Each number is 128 + 32 x the weight over its row's rms, rounded and kept within 0 to 255. Layers, rows and columns count from 0. The size above them is the row's rms in percent of the matrix's.

# layer 13 MLP down (transposed), 704x256, rms 0.0876, rows 36-53, columns 128-255
size [101 103  97  99  99  98 109 109  99  97  97 102  97 102 104 105 101 101]
[[115 131 111 153 167 167 145 168 180 129 144 124 152 117  98 168  90  57 118 135 107 147 112 139 108  88  68 160 134  83  63 171 134 150 202  81 131 118 138 113 157 160 106 191 157  97 114  98 160 172 117 174 141 137 129 116 191 114 136 127  78 109 141  94 120 102 124 125 105 124 184 121 137 148 133  89  54 142 121 152  90 129 157 101 152 140 134 119  90 158 140 128 132 103 130 205  77 150  78 145 171  62 140 136 102 142 102 150 108 167 124 140 110 160 160 125 162 168 143 133 164 143 255 129 181 113 143 211]
 [106 138 113 151 149 111 109 135 138 186 128 107 154 144  96 167 118  83 165 111  97 128 118 138 171 185 158 188 124  97 124 152 141 164  86 131 103 144 179 141 138 166  95  90 168 114 161 117 124 136  91 121 133 192 137 142 105  99  90  77 136 110 165 110 107  85 138 164 140  87  91 136  31 126 107 107 178  92  51 102 149 148 113  96 124 155 164 124 149 127 121 170 132 150 199 148 149 152  83  84  98 131  97 136 113  80 153 148 105 198  87 107 109 214 112  91 167 163  90 120 159 133 172 153 138 117 126 205]
 [ 64 150  74 122  60 208 177 122 102  78  78 116 103 157 191 143 144  71 177 114 137 139  93 164 163 116  95 173 121  99 110 127 157 125 116 106 109 140 155 116 131 118 102 163 144 138 167  95 185 138  86 158 203 139 149  85 130 143 118 106 148 161 168 150 122 144 119  97  91 121 131 132 162 116 129 106 158  76 114 123 122  76 103 134 167 102 137 153 139 130 153 139 158 189 135  76 105 131 132 122 116 140 115  70  56 173  64 148 124  94 131 137 126 137 118 101 145 159 170 132 180  91 156 151 112  71  62 120]
 [149 115 156 101 146 151 101  92 134 151 123 164 192  75 138 184 119 144 153 143 110 102  84  91 180 131 101  85 132 176 132 112 173 104  70 161 104 103  61 115 194 123 119 133 125 141 155  86 139 124 123 110 101 131 144 144 129 155 121 171 196 118  88 101 147 156  92 114 151  68 126  80 220 137 188 174 168 124 138 120 151 120  89 108 103 128 164 131  90 139 138 121  95  76 133 136 152 136 107 140  72  99  86 118 100 118  81 114 103 125 145 119 184 148 106  74 133 125  87 108 127 141 115 141 136 100 119 112]
 [ 91 128  86 140  93 115 156  61 153  95 168 142 139 127 132 157  50 163  93 113 110 142 141 165 130 119 169 102 141  92 149 130 144  83 146 125 178 128 179 104 132 115  76 107  96 139 122  88 136 132 167  72  96 108 140 100 113  70  99  83  73 140 137 144 135 171 142 178 134  84 169 144 164 112 137 122 115 113  77 101 107 173 166 133 157 102  94 164 161 116 141 163 108 128  63 191 134 133  98  86 100 105 124  80 155 155 129 175 116  98 157 122 146  50 125 122 143 183 132 181 124 158  20  91  28 134 117  58]
 [ 99 117  94  95  74 115 180 114  89  97 179 189 116 105 105 102 148 143 118 177 129 133 147 116 140 142  92 128 179  81 122 138 106 104 193  56 199 163  87 118 109 142 107  97 149  53 120 126 150 111 112 171 151  80 106 146  98 172  47  67 126 154 117 110 172 144 166 119 107 126 166 127 113 188 125  89 117 126 110 128 132 111 133 107 143  60 109 163 181  75 142 177 105 144 116  76 157 127 116 149 115 155 166 190  97 121 126 150  92 122 121 149  70  88  99 109 175 183 160 184 109 146 122 126 144  87 102 142]
 [ 86 151  91  88 149  98 163 126 146 124 106 169 111 154 132  96  94 128  80 129 186 237 181  88 207 115 132 127 139 105 126 133 145 139  72 116 103 142 110 121 115 176  83 114 160 133 128 136 133 153 152 143 159 114 136 176  99 119 126 164 133 157  85 109  86 115 125  61  97 128 108 100 118 107  98 120  69 106 109 128 133 169 122 129 138 109 134 163  93 139 119 139 186 119 167 101 135 148 117 124  81 105 111 139 187  87 134 179  59  74 121 148 105 164 165 142 112 103 115 127 160 125 146  89  18  96 148  44]
 [103 108 107  73  55 149  95 144 153 169 162 147 161 160 154 182 105 148 140  72 125 158 105 140  98  97 112  97 122 113 156 129  52  70 160 181  70 186 103  79 172 164 114 150 103 148 109  87 137  87 165 165 178  95 157 139  75 149 122 129 153  91 178  55 125  69 169 147 178 115  82 146  80 132 140 133 119  86 112 110 123 111 110 134 117  97 136 138 122  95  52 109 171 105  85 150 111 168 147 114 110 104  98 151 141 140 142 199  90 185 143 190 104  89 123 167  91 131 139 161  63 147 185  83 130  79 128  75]
 [ 62 161 163 133 126 160 190 118  99  80 112 164  81  93  74 138  78 125 143 172 147 141 132 111 115 157 150 149 129  89 190 110 127 148 119 174 143 165 125  68 139 159 186 148 106 113  41 185 157 171  64 199 158 141 135 188 134 117 149 163 153 150 151 143 147 129 124 122  95  94 100 135 183 121 170 111 122 161 110 202 122 137 106 132 128 102  95 151 115 129 142  81 116 110 136  85 154 113 149 149 192 150 144 184 134 160 137  65 199  99 146 108  93 129 105 175 121 136  91  53  53 132 172 131 128  82 138 112]
 [106 138 133  98 156 149  79 162 105 104  78 189 152 153 138 121 141 131 164 108 189  92 136  81 152 138 133  99 101 137 145 159 117 148 130 165 129 153 106 108  97 117 146 161 145 140 139 167 162 111 156 154 170  72 134 133 125 106  69  95 153 137  98 143 165  99 132 137 124 128  83 121 158 144 146 100 120 191  87 119 136  45 145  69 113 190 132 168 139 146  74 110  84 135 100 100 128 140 107 141 134 148 110 160 140 134 146  39 101  87 139  88 176 135 130 126  98 148 133 210 126 160 109 146 159 167  94 140]
 [182 142  94 120 112 130 135 174 176  87 160 158 107 136 112 140 161  90 144  95  88 113 105 138 120 166 100 133 113 134 157 101 105 115  97 156 149  63 152 102 105  95 170 178 111 167 136  97 122 165  90 131 150 145 131 126 190 106 117 132 142  65 164  98 124 125 109 149 126 200 122 148 143  91 160 131  88 149 102  17 157  98 103 116 123  68 150 101 126 140  44 151 109 117 110 185 140 170 158 121  32 116 121 138 115  85  98 127  97 170 142 139 149 154 126 141 125  69 102 110 172 122  33 107 169 161 113 104]
 [158  75 114 178 135 155 170 125 152 120 170  66 125  97 117 169 134 107 135 138 128 137 105 115  90 112 135  89 171 153  64 146 172 124  78 168 184  97 148  89  74  82 119  35 151 172 122 148 176 175 134 129 101 156 110 120 169 175 134 102 111 127 148 162 147 148 124  85 110  86 116  91  61 129 131  91 155 107 178 143 127 110 145  66 178  71 101 121 176 130 152 176 113 133 120 114 117 183  81 150 110 157  77 132 124 130 175 106  77 125 136  94  75 119 178 170 155 162 143 216 136 162  68 128  85 102 147 112]
 [178 140 149 126  77 122 158 118 157  71  87  91 149 147 140 167 141  96 163  94 149 154 143 105 126  79 177 118 124 125 129 128  94  87 121  88 164  69 133 111  97 123 124 120 186  99 123  76 136 147 110 187 177 126 179 181 109  99  83  94  98 132 143 170  97  84 144 130  83 145 184 147 109 132 109  77 125 129  67 144 102 166 119 106 126 150 127 111 118 160 142 151 170 159 106 132 156 111 138 150 177 170 145  97 156 148  98 188 149  93 105  87 114  83  98 127  46 101 126 107 140 179  99 209 120 160 114 142]
 [123 102 138 116 116 138 106 109  82  99 153  73 154 143 138  80 110 149  79  78 134 103 151 151 163 188 170 187 142 190 133 166 179 116 144 171 102 187  96 201  66 155 100 118 124 134 126 165 153 133  89 104 128 139 181 130 109 138 119 137 132 121  89 161  80 138 112 175 128 156 134 117 159 107 126 102 141 126 121 113 154 144  69 168 107 106  97  90 157  84 158 104 174 101 148 113 121 105 156 139  91 106  79 127 149  79 153 170 111 109 116 202  99 160 168  86 118 156 157 171 148 155  94 150  86 165 137 157]
 [156 128 151 150  97  63 143 187 130 125 114 127 129 168 158 148 138 129 150 122 169 125 159 169 142 104  95 130 159 168 112 189 106 147 136  99  99  89  83 103 119 114 154 119 131 119 148 151 112 110 106 109 134 141 154 123  97 134 142 146 180 176 159 142 142 145 185  97  96 155 104 139 130 148 146 128 123 103  92 148 109 113 119 129 174 145 159 163 126 135 111 129 141 143 169 152 112 162 147 124 133 166 105  92 138 134 135  87 122 128 103 135  82 162 119 192  81 142 124 116 168 124 255  91  15 156 125  50]
 [107  95 117  98 121 169 121 161  95  86 144 113 154 126 152 100 190 102 107 105 105 109 134 183  88  80 124 102  92 120 139 127 100  99 157 117 124 163 171 145 123 139 149 148 137 153 172 102 142 124 161  66 218 141 156 142 118 137 144 132 125 131 112  95  72 104 135 173 110 145 118 193 117 134 206 152 101 145 164 147 182 141 107 115 124 132 148 111 146 130 100 119  83 151 170 164  90 123 121 103 147  78 172  72 146 125 100  79  86 161 118 156 154 111 108 103 147  99 191 126 137 124 161 163 144 164  71 140]
 [183 107 136  98 111 128 179 100 175 122 103 113 122 113 156 126  72 156 110 159  79 138 120  70 156 163 146 152  98 138 155  71 143 156 118  89 158  89 125 175 139 145 114 136 115 101 156 109 134 129 135 194 115 137 163 105 170 139 145 169  98 148 144 140  92 120 146  92  93  96 119 155 141 167 154 126 129 135 173 152 112 100 119 102 187 131 177 168 122 109 126 176 177 111 166 105 118 132 113 154  78  98 165 110 138  91 176 127 148  32 146 161 132 121 109 146 126  99 126 120 134 146 154 145 101 117 185 128]
 [108 135 149  99 109 145 156 137 154 120 143  70 155  93 135 189 157 111 126  95 134 105 117 107 125 147 120 119 127 135 142  99 131 158 139 114 135 127 124 155  70 101 168 183 158 137 124 131 103 114  91 104 144 127 128 189 128 173 111 189 119 152 143 142  96 122 133  68  98 158 148 127  83 163 143 141 138  97  95 136 146 118 142 114 189  94  91 109 152 195 180 113 142 156 158 128 132 155 159 137  93 129 154 165 177 135 145 112 154 118 144 113 118 193 116 169 139 149 138 158 107 144   0 158  94 112 172  41]]
# layer 13 MLP gate, 704x256, rms 0.233, rows 37-54, columns 128-255
size [ 96 101 100  96  93 108 104  99  98  95 101  99 103 101 102  97  96 101]
[[119 100 101  93 142 124 101 114  63 113  82 106 158  74  99 149 143 114  93 102 100 132 121 158 149 188 119  99 101 134  72 104 105 124 161 170  89 144 155  94 120 112 120 150  98 105 150 165 158 141  30 117 173 193 113  94 135 167  80 155 140 143 161 108 180  85 150 144  70  96 135  58 113  83 154 127 147 113  96 154 135 151 116  88 102 161  92  65 149 117  69  74  99 147 187 116  51 156 163 122 121 127 117  85  90 152 133 168 137  83 179  52 159 109  82 114 121 149 144 165 164 136 179 162  97 101 119  25]
 [111 125 126 110 127 155 151 155 104 170 109  94  94 143 180  99  88  82 170 147 162 126 163 140 103 118 123 108 158 100 114  78 144  93 114 171 160  32 121 109 106 132 105 170 151 204 142 145  67 128  95 127 134 159  95 114 139  99  87 115 140 151 155 120 169 135 124 128 139 102 114 119 116 152 131 107  93 130 120  96 102 122 113 160 153 158 134 131  68  83 129 113  87  62  99  96 155 118 156 154 106  77 132 142 126 139 114 143 104 139 149 134 104 117 155 120 123 133 114 126 141 129 158 116  16  76 151  75]
 [102  88 150 142 149 112 155 115 152 114  91 160 149 154 140 121 141 161 163 133 107 105 108 145 119 115 111 130 139 161 145 199  85 105 139 124 124 122 102 120 119 144 117 132 177 100 149 132 134  75 143 113 127 174 125 158 103 132 160 112 102 164 167  75 232 154  77 145 101 198 133 194 150 176 127 168 147 116 156 100 162 123 137 142 177 113 175  98 122 131  93 159  87 104 134 142 123 148 168 112 148 131 101 162 144 129 169 183 231 108 120 124 147 117  89 159  76 186 168 140 163 100 145 109  83 116  73 185]
 [165 141 158 145 133 147 128 148 172 183 144 126 144 129 179  72 103 183 146 149  94 143 113 170 190  94 120 186  82  82 139  81 164  93 118 150  69  81 176  38 159 120  96 110 156 166 131 156 126 109 165 145  61 103 135 134 196 112 137  99 130 139 148 131  91 147 187 127 135 196 170 153 165 121  96  84  20  92  72 126 117 195 139 144 133 119 156 105  84 145 143  88 131 175 185 165 162 151 146 110  86 100 135 153 105 142 114 122 206 159 142 160  94 143 155  75 117 136 158 167 131  92 123 111 134 181 158  94]
 [147 165 121 160 129 113 167 160 108 160 131 104  72 147 142 161 148  93 134 133  92 115 152 149 145 157 118 127 101  96  85  93 103 182 112  77 132  60  80 109 180 105  76 159  75  67 101 181 113 122 119 101 158 109 146 201 139 101 124 152  97 180 111 131  98  43 166 119 118  83 150 152 141 172 121 145 120 123 100 131 132 165  88 166 118 161 165 122 127 113  99 157 134 155 145 145 114 100 127  72  88 175 182 145 114  73 163 121  98 168 137 117  82 115 167  73 145  99 124 128 149  71 116 111  91 140 140 194]
 [135  84 100 106 118 111  56 151 120 156  98 141 149  93  85 126 122 163 129 116 147 157 163 156 166  84 149 159  90 151 162  64 102 163 130 175 150 134 195 127 117 104 182 183  60 124 172 158 103 150  81 147 122 204 155 152  66 112 105 144 151 182 133 119 145 156 181 161 176  93 132 187 124 142 140 147 140 168 156 191 157 115 146 133  82  99  99 185 148 143 112  65  89  98 121 182 125 173 114 145  89 170 170 106 125 126 127 116  56 144 109 120 120 177 163 129 123 119  90 169 157 153 195 106 111 105 142 151]
 [143 155 160 123 153 133 126 159  93 129 155 135 135 101  94  75  91 142 145 148 111  98 121 148 133 138 147 174 115  78 107 124 162 121 120 164 159 191 192 114 159 133 150  97 118 140 158  77 128  90 150 101 126 121 130 124 164 152  86 126  80 150 146 152 177 111 103 125 160 145 136 110  88 114 114  74 145 112  95 174 192 165 153 177 159 177 154 118  99 147 143 113 129  78  99 148 155  84  79  95 121 145 139 119 126  76  98 114 144 173 128 133  90 108  98  87 143 181 105 119 222 114 117 126 139 176 113 149]
 [ 93 126  80 137 111 116  96 121 163 156 120 117 154 125 108 111 170  89 140 134  77 129 122 119 181 159 142 114  91 156  95  88  90 197 109  96 143 164 136  84 122  46 162 186  90 195 113  74 178 153 131 147  78  93 121  96 143 122 137 139 190 107 142 101 104 168 140 115 178 123 146 107 116 175 147  75 136 129 193  62  90 190 120 211 120 145 173 166 114 170 116 162  75 151 196 114 120 162 158 141 145 138 115 125 150  99  95 142 143 116 129 138 141 127 137 102 112 153 141 106 139 132 154 104 143 169 128 138]
 [ 99 143  89  68 124 141 155 105 168  97 165 119 131 117  75  97  73 132 106 132 178 104 123 127 115 119  97 140 163 128 159 155 106  74 167  69 187 155  76 160 166 180 142 160 174  95 131 134 150 171 146 182 166 118  66 162 147  96 114 133 111 106 166 122 137 118 134 182 147 175 146  88 165 181  73 139  95 185 153 120 133  88 141 159 119 181 133 131 133 107 127 104 131 123 146 122 123 167  82 140 116 152 135 103 141 180  80 193 163 119 128 183  45  96 160 110  94 150 103 178 108  86  35 149 110 138 135  81]
 [ 92 173 150  72 101 152  94 190 135 171  72 131 134  95 150 148 135 136 173 127 113  81 110 159 133 170 136 143 107 139 118 198 137 154  87 110 109 124  82  89 161  95  94  75  87 155 114  81 140 120 102  80 172 117  98  92  98 137  62 129 120 164 100 156  83 121  90 133 106 129 125 145 119 147 156 120 146 148 120 156  99  82 117 120  78 185 131 180  77 129 139 185  56 133 153  64  95 142 167  93 167  96  54 115 122 110 135 106 117  89 125 115 202 158 114 156  99 155 134 111 181 187 167 191 122 123 145 103]
 [148 146  94 122  41 109 108 151 106 138 183 159 101 186  80 174  87 185 118  92 151 124 107 224 121 119 158 115  88 130 131 136 112 157  78 144 170 152 109 141 119 129  95  51 143 130 137 171  91 161 117  76 152  73 103 108 171 141 128 163  74 134  79 129 132 113 109 158  68 149 128 133 117 178 179 100 122 185 145 116 145 155 111 134 158 125 171 173 114  80 148 169  68 106 170 103 105 146  81 133 142 104 109 122 101 106 133 100 133 128 128 126  87  90 173 157 160 105 158 116 153 174 161 182  79 178 139 153]
 [135 110 156 108  82 168  40 109 118 115 100 136 125 148 160 106 137 171 165  89 162 160 171  87 184 110  99 179 177 146 150 165 100  93  68 152 170 127 126 127 132 114 147 131 102 107 128 131 107 141 110  43 104 102  70 134  89 141  75 207 180  92  87 115 152 140 143  90 142 161 168  87 179 139  96 194 131 118 115 130 121 148 117 168  82 114 142 100 188 183 168 116  93 119 113  92 117 110 136 135 120  97 129 137 122  89 115 111 118  93 141 128 100  95 104 145  66 112 167  95 151 113 115 137 131 162 116 122]
 [139 163 117 167  81 112 108 120 144 123 180 130 153 104 128 171 179 126 156 147 109 152  82 160 114 130 114 134 154 150 100 121 104 151 149 116 146 130 111 172 131 137  50 146 142 108 110  93 172 120 150 124 225 159 104 189  87 134 107 135 170 137  98 186 166 107 188 131  61  94 129  93 149 116  82  68 154  66 122  79 198 106 147 155  96 164  94 133 164 145 152 167  83 110 100 133 147  61  68 124  77 190 129 153 120 105 111 152 184 149 142 149 144 117 214 125 122 134 136 137 100 132 114 132  88 128 115  94]
 [109 108 162 152 176  85  76 111 179 169 116 105  88 134  95 121 128 158 110 117 110 152 182 119 158  86 154 151  57 141 174 180 126  94 105 168 137 160 134 158 141 108 123 127 126 130 106 173 154 111 191  99 139 186 153  82 160 183 136 166 106 125 137 138  94  56 130 136 169 161 105 118 108 110  79 132 136  93  53 124 150  56 137  98 126 121  96 148 136 101 156 152 111 201 128 146 128 162 169 111 130 100 124  76 151  95  69 136 117 147 174 167  89 114 127  62 128 118  97 146 114 103 128 124 158 114 140 166]
 [115 104 160 104 157 119 133 151 165 136 163 100 141 139 147 126 114 103 179 120  72 124 130  73 146  89  77 139 169  53 189 166 166 116 149  92 192 151  89 144 111 102 122 171  71  81  79  91 116 129 122 140 136 127 165 173 124 148 163 121  95 126 107 153 112 155 126 150 188 102  99 141 230 140 107 145 183 138  88 120  98 118 136 137 156  54 160 109 102 225 120 156 166 110 107 139 179  94 130 106 159 179 105 125 104 128  90 146 143 135  95 134 124 184 101 157 114  99 118 113 138  60 159  94 170 169 121 146]
 [125  88 129 119 106 143  87 192 112  86 159 110  82  67 168  72 126 117 106 120 116 134 145 136  96 119 173 114  84 150 118  93 153 107 123 123 147 124  93 123 129 118 103 155 136 131  75 128 123 119  96 139 129 120 134 175 113 113 143 133 170 122 144 126 220 181  96 119  99 193 126 111 159 150  86 114  96 135  35 100 159  75 121 134  96 168 140 144 139 120 145 124 176 138  98 125 125 162 157 176 144  99 104  90 107  56 180 154 132  89 135 209  96 102 142 147 123 155 162 100 118  84 106 163 139 148 149 162]
 [124 115 151 118 165  91  80 187  79 191 116 118 135 189 130 149 141 103 115 131 132 114 101 104 118 138 126 155 178 156  97 107  84 188  63 113 131 136 113 109 198 148 133 159 115 168  71 131 118 152 176 130 218  88  82 152 153 129 103 161 156 120 147  65 133 119 181 145 123 132 101 135 126 159 137  67 164 173 149 111 124  95  91 169  56  97 109 133  91 107 129 217  84 121 159 137 157 124 153 103 106 128 119 113 152 174 152  79  96 131 102 142 160 113 162 109 131 158 128 135 185 157 117 156  55 127 128 142]
 [125  60 140 106 163 117 126  97 172  95  93 145  96 103 127  72 173 135 191 128 156 124 147 159 122 102  80 160 117 133  82 200  90 138 186 128 173  92 153 194  93 148 138  96 179 126 120 159 145 111 111  79 118 158 159  99  71 111 117  95 164 113  90 180  72 132 195 165 107 141  99 158 164 110 109 105 198 114  67  71  70 129 124 104 100  38 146 159  89 168 125 113 148 125 163 107 153 109 109 120 133 154 127 145 107 120 155  61 173  99 160 105 173 146 109 145  68 119  89 107 114 111 149  96 188 134 109 128]]
# layer 13 MLP up, 704x256, rms 0.247, rows 37-54, columns 128-255
size [ 90  98 101  97  98 110 110  97  95  92 104 101 102  97 105  99  96  95]
[[173  70  98 170  99 129 167 127 110 132 177 185 156 130 121 120 118 166 123  92 151 117 107 132 107  78 133 195 169 101 135 125 156 119 131  89 125 134 107 168 140  94 121 129 139 130  83  55  91  99 169 146 146 116 100  81 156 152 115 136 181 155  80 169  70 197  91  63 153 140 176 158 191 179 134 139 128 170 101 102 122 110 139 132 158 182 124 155 141 134 141 137  88  87  98 147 151 113  99 133  88  81 206 143 110 170 140 117 114 134  78 200 198  99 127 122 150 123 122 138 118 124 125  96 130 143 131  91]
 [147 112 129 179 101 139 155 151 194 134 160  93  72 100 140 136  92 168 191 118 176 133 122  98 136 137  96 155  88 101 153 148 121 154  37 177  81 130 112 105 109 120  99 133 133 173 122 115 125 125  83 136 131 125 147 123 135  99 156  88  82  98 140 235 170 114 118 140  97 130 147 118 161 147  85 128  81 131 182 136 145 171 120 163 157 115 159 135  74 136 114 106 135 119 118 110 116 144 108 160  86 114 113 113 174 128 116  99 148 156 125 170  86 152 178 134  23 115 104 140 165 141 144 110  98 152 113 139]
 [156  88 128 125  91 144  93 136 112  70  87 109 152  78  92 104 105 136 110 136 131 188 111 145  99 116 152 158 176 191 152 136 169 129  88  80  75 111  86 127 163 130 106 132 130 163 101 140 127 145 130 150 148  73 111 136 137  82 132 152 108  51 140  87  65  83 143  69 174 111 123  84 134 110 162 153 134 108 123  89 159 131 191  79 133 165 122 109 108 112 108 155 113 123 148  83 169 141 131 139 128  88 125 104 152 117  99 109 171 142 106 120 114  71 170  97 197  84 176 143 129 167 155 155 149 131 105 106]
 [ 92 161 131 142 144 169 133 121 105 168 175 131 139 140 173 125 112  95 147  73 117 125  92 162 154 100 141  97 109 110  58 112 106 111  98 113  89 150 154 139 139 150 139 132 146 129 116 142 134 162 135 127 145 112 177  91 160 158  97 115 111 108 126 112 102 122  86 112 132 165 143 158 139 127  66  32 101 132 152 161  99 140  81 145 117 174 110 186  96 148 174 139  91 152 155 123 130 161 107 142 176 106 150 131 119  91 143 141 179  98 147 170 100 160 130 155 146  90 167 100 129 200 221 146 102 103  95 116]
 [ 87  92 128 168 138 141  85 131 135 156 135  99  96  88 141 120 112 100 146 124 132 110 135 138 163 132 139 101  86 112  98 137 114 150  78 114 126 153 127 106 166  37 141 113 173 172  96 130 107 168 113 148 126 153 118 121  81 158 110 110 146 107 160 133 112 152 135  75 156 146 125 131  77  97 157 118 147 131 160 135 135 166  49 139 123 106 164 113 114  99  58 123  82  86 166  97 145 132 129 134 149 118 181  76 107 111 182  73 155 184  58 129 109 147 123 123 168  76 152 108 136 124 212 133  58 139 175 135]
 [160 111 113 141 152  83 118 153 122 126 164 140  72 128  96  97  89 137  75 158  84 130 113 162 161  89  59  99 141 138 146 113 121 136  55 165 116 186  94  90 133  90 111 172 114  77 103 142 100 116 172 145 163 151 150 117 112  91 152 113 113 139 136  74 165 127 129 108  93 138 116 168 136 173  69 149 152 145 130 117 174 139 118 104 139 141 137 133  79 193 192 145 129 157 194 158 121 133  92 190 131 160 198 106 167  43  92 123  97 118 139 116 125 146 150 138 150 146 118  95 129 123 127 136 119 121 145 155]
 [ 98 106 100 103 100 183 137 115 157 104 147 193 162 161 125 183  93 154 123  97  77 136 115 165 116 106 130  72 146 160 149  44 145 170 114 173 127  55 136  80 102 102 105 138 110 200  76 104 144 162 138  91 143 104  84 150 181 147 154 130  90 118 102 114 106 150 199 105 133  95  93 120 125 155 140 151 133 124 154  97 103  76  99 159 111  99 105 193  94 128 101 178  99 114 148 154 122 109 108 145 112 161 107 204 103 118 118 146 119 192 130  98  82 134 121 164 127 113 164 134  99 104  87  90 100 116 166 139]
 [174 144 162 152 149  80 161 144  79  80 108 172 127 152 149 131 133 149 126 102 185 120 130 141 100  73 113 120 102 122 176 145 170 178 153 167 123 158 158 142 137 136 167 126 151 186  82 140 112 133 101  90 133 184 124 193  99 130  98  98 145 173 119 126 117  60 129  90 118 124 175 102 119 155 159 107 153 159 150 185  91 118 171 100 129 158 113 145 201  74 131 163 198 134 122 114 137 113 154  96 122 104 112 133 198 116 178 111 151 112 125 120  88  97 130 111 119 135 121 162  91 184 137 132 112 108  80 108]
 [147 176 135 130 155 143  91 124  62 147 132 115 170  88 132 191 109 103 104 162 113  92  72 132 131 124 120 154 143 121 121 118 139  64 157 159 133 162 102 115 123 156 118 100 104 122 166 122 176 196 122  92 154 220  99 116 112  75 128 172  89 121 112 148  85 127 163 119 128 185 128 111  93 103 117 111 172 102  73 137 121  99 149 188 123  76 168 143 112 133 117 158 150 138 106 109 175  93 147 119 110 119 153 156 138 153 117 140  82 107 164 203 156 115 110  91 119 111 129 179 192  66 205 125 147  89 149 127]
 [116 181 131 186 122  51 189  95  89 111 154 151 203  92 104 139 129 126  91 206 180 117  97  94 140 187 158 112 148  99  86  99  98 124 105 119  95 115 126 104 102 145 165 112 137  98 182 181 108 100  98 126 205  96 165  70 102 136 182 132 113  87 153 150  98  69 171 192 129 132  98 134 129 132  93 117 126  92  68 139 122 212 107 146 189 208 108 188 108  93 103 117 166 170 155 122 169 106 138 179  98  94 157  70 107 137 156 163 100 117 137 119 105 110 161  87  71  91  94 162 111 147  92 100 192  89 115 155]
 [137  80 138 136 157 118 124 108 133 182 116  67 141  85 120 163 123 107 145 177 105 162 166 186 146 100 172 102 143 122 114 129 107 155 154 118  97 136 131 102 153 124 133 189 154 109 148 109 173 158 107 129 135 191 172  91 193 187 146  90 142 192 139 113  97  97 107 119 123 156 173  92 151 191 117 121  82 125 137  70 153 124  90 116 184 122 156 170 162 124 147 112 115 125 141  60  88 143  87  81  97 152 177 111  93 125 119  85 107 143 167 150  71 152 145 136 151 120 173  71 112 158 147 119 130 145 171 131]
 [ 68 131 135 116 131 107 144 101  97  55  75 133 171 162  44 141 110 146 189  62 100 124 156  85 145  81 156 128 157 135 127 182  85 198 125 119 142 177 125 130 104 129 142 149 157 131 131 109  26 158  71 207  96 117 136 171  95 142 216  80  93 189 130 144 100 152  92 145 146 106 139 170 134 148  81  90 110  47  50 149 141  69 113 165  94 110 128 142 165 108 150 114 153 159 127 142  73 132 146 157 102 113 127 118  62 123  97 125 104 111 142 148 122 118 116 116  99 120 106 146  86  98 121 115 136 125 157 119]
 [150 115 118 185 115 151 125 134 187 110 128 115  88 130 129 114  78 137  67 112 159 142 108 147 201 173 121  97 119 118 144 105 152 111 127 121 176 151 153 188  63 142  91 112 118 123 151 129  96 108 194 102 112 133  75 160  80 119  68 141 148 107 114 120 107  88 153 143 145 163 104  70 141 124 217  87 152  91  98 144 171  80 116  82 113 134 148 125  74 156 182 127 176 123  80 155 172 174 177 109  97 141 175 119 160  95  98 151 143 119 119  62 102  95 144  71  96 176 145 132 134 118 150 125 120 181 169 163]
 [142 191 136 156 126 207 105 127 164 136 134 115 159 103 182  95 164 126 113 158  93 134  77 120 112 116 115 133 126 154 130  33 137 119 102 124 112 109  71 146  81 176  73 152 179 102 117 160  72 173 123 140 116 121 138 122 114  88 119 163 191 167  96 119 134 112 139 151 113  91 154 204 103 137 192 154 117 129  96 118 125 140 126 174 146 148 163 160 129 108 119 117 123 135 157 131 143 158 127 197 151 133 104 150 150 153 127 134 107 113 134 121 109 148 140 144 129 207  91 181  58 127 197 136   1 121 133 112]
 [201  82 156  96 137 116 113 167 121 132  83 100  55 127 118 154 118 101 128 135 123  74 132 148 163  59  78 116 146 138  97 173 149 178 115 130 166 119 110 182 104 140 143 127 145 184  92 123 126 105 173 146  66 123 119 131 163 150  43 161  85 165  88  92 195 151 139 128  95  91 107  96 197 174 165 103 115  67  83 106  97 135  88 121 132 118 172 125 191  94 106 103 149 105 134 112  97 179 136 134 100 142 163  93 167 141 103  89 142 114 132  94  62  98 172  66  86 144 135  99 117  95 117 102 154 146 145 128]
 [127  83 110 117 115 115  90 170 124  97  83  67 171 126 107 170 118  57 143 122 151 143 148 117 100 143 164 173 131 118 183 116 104 135 106 142 178  80 104 130 152 141 141 129 123 147 136  84  96 135 167  91 170 116 135 131 185  54 148  73  62 108 159 144 201 149 130 147 146 116 122 113 122 105 140 142 130 159 118 133 109  90 133 159  85 130  83  67 132 124 110 185  83 137 114 156 137 150 176 159  78 121 154 166 125 127 118 151 104 138 139 129 121 104 103  87 131 169  74 155 101 151 128 124 102 128 121  80]
 [ 68 164 112 138 111  93  71 114 156 145 133 140 130 134 105 181 134 137 128 168  99 193 146 124  69 114 118 118 177 149 171 124 113  87 132  88 100 132 111  89 105 111  46  81  97 176 111 163 157 153 144 143 152 119 135 155 129 141 132 183 129 146 121 128  72 163 135 156 116 180  93  80 131  88 129 109 134 158 148 154  29 164 110 140 136  83 144 138 136  90 106 143 168 152 137 155 141 205 198 160 118 122 107 190 137 109 161 156  93 123 128 151 121 133 122 138 178 199 171 142 161 176 160 128  51 117 157  84]
 [143 158 147 177 162 130 141 120  77 128 142 118 155 112 153  41 126  82 115 107  80  79 141 134 149  87 149 147  77 144 117 150 137 134 118  90 111 145 112 148 161 113 136 133 138 112 118 173 113 180 147 185  82 119 139 122 177  89 199 107 136 143 138 163 161 175 164 140 119  69 152 135 155 114 185 135  69 124  74  85  85 106 160 148 148 131 154 162 120  67 129 170 167 117 111 167 190 111  85 125 159 178 149 168 169 116 195 208 102 145 147 123 201 146 112 159 121  90  94 117  80 130 146  70 123 105 134 117]]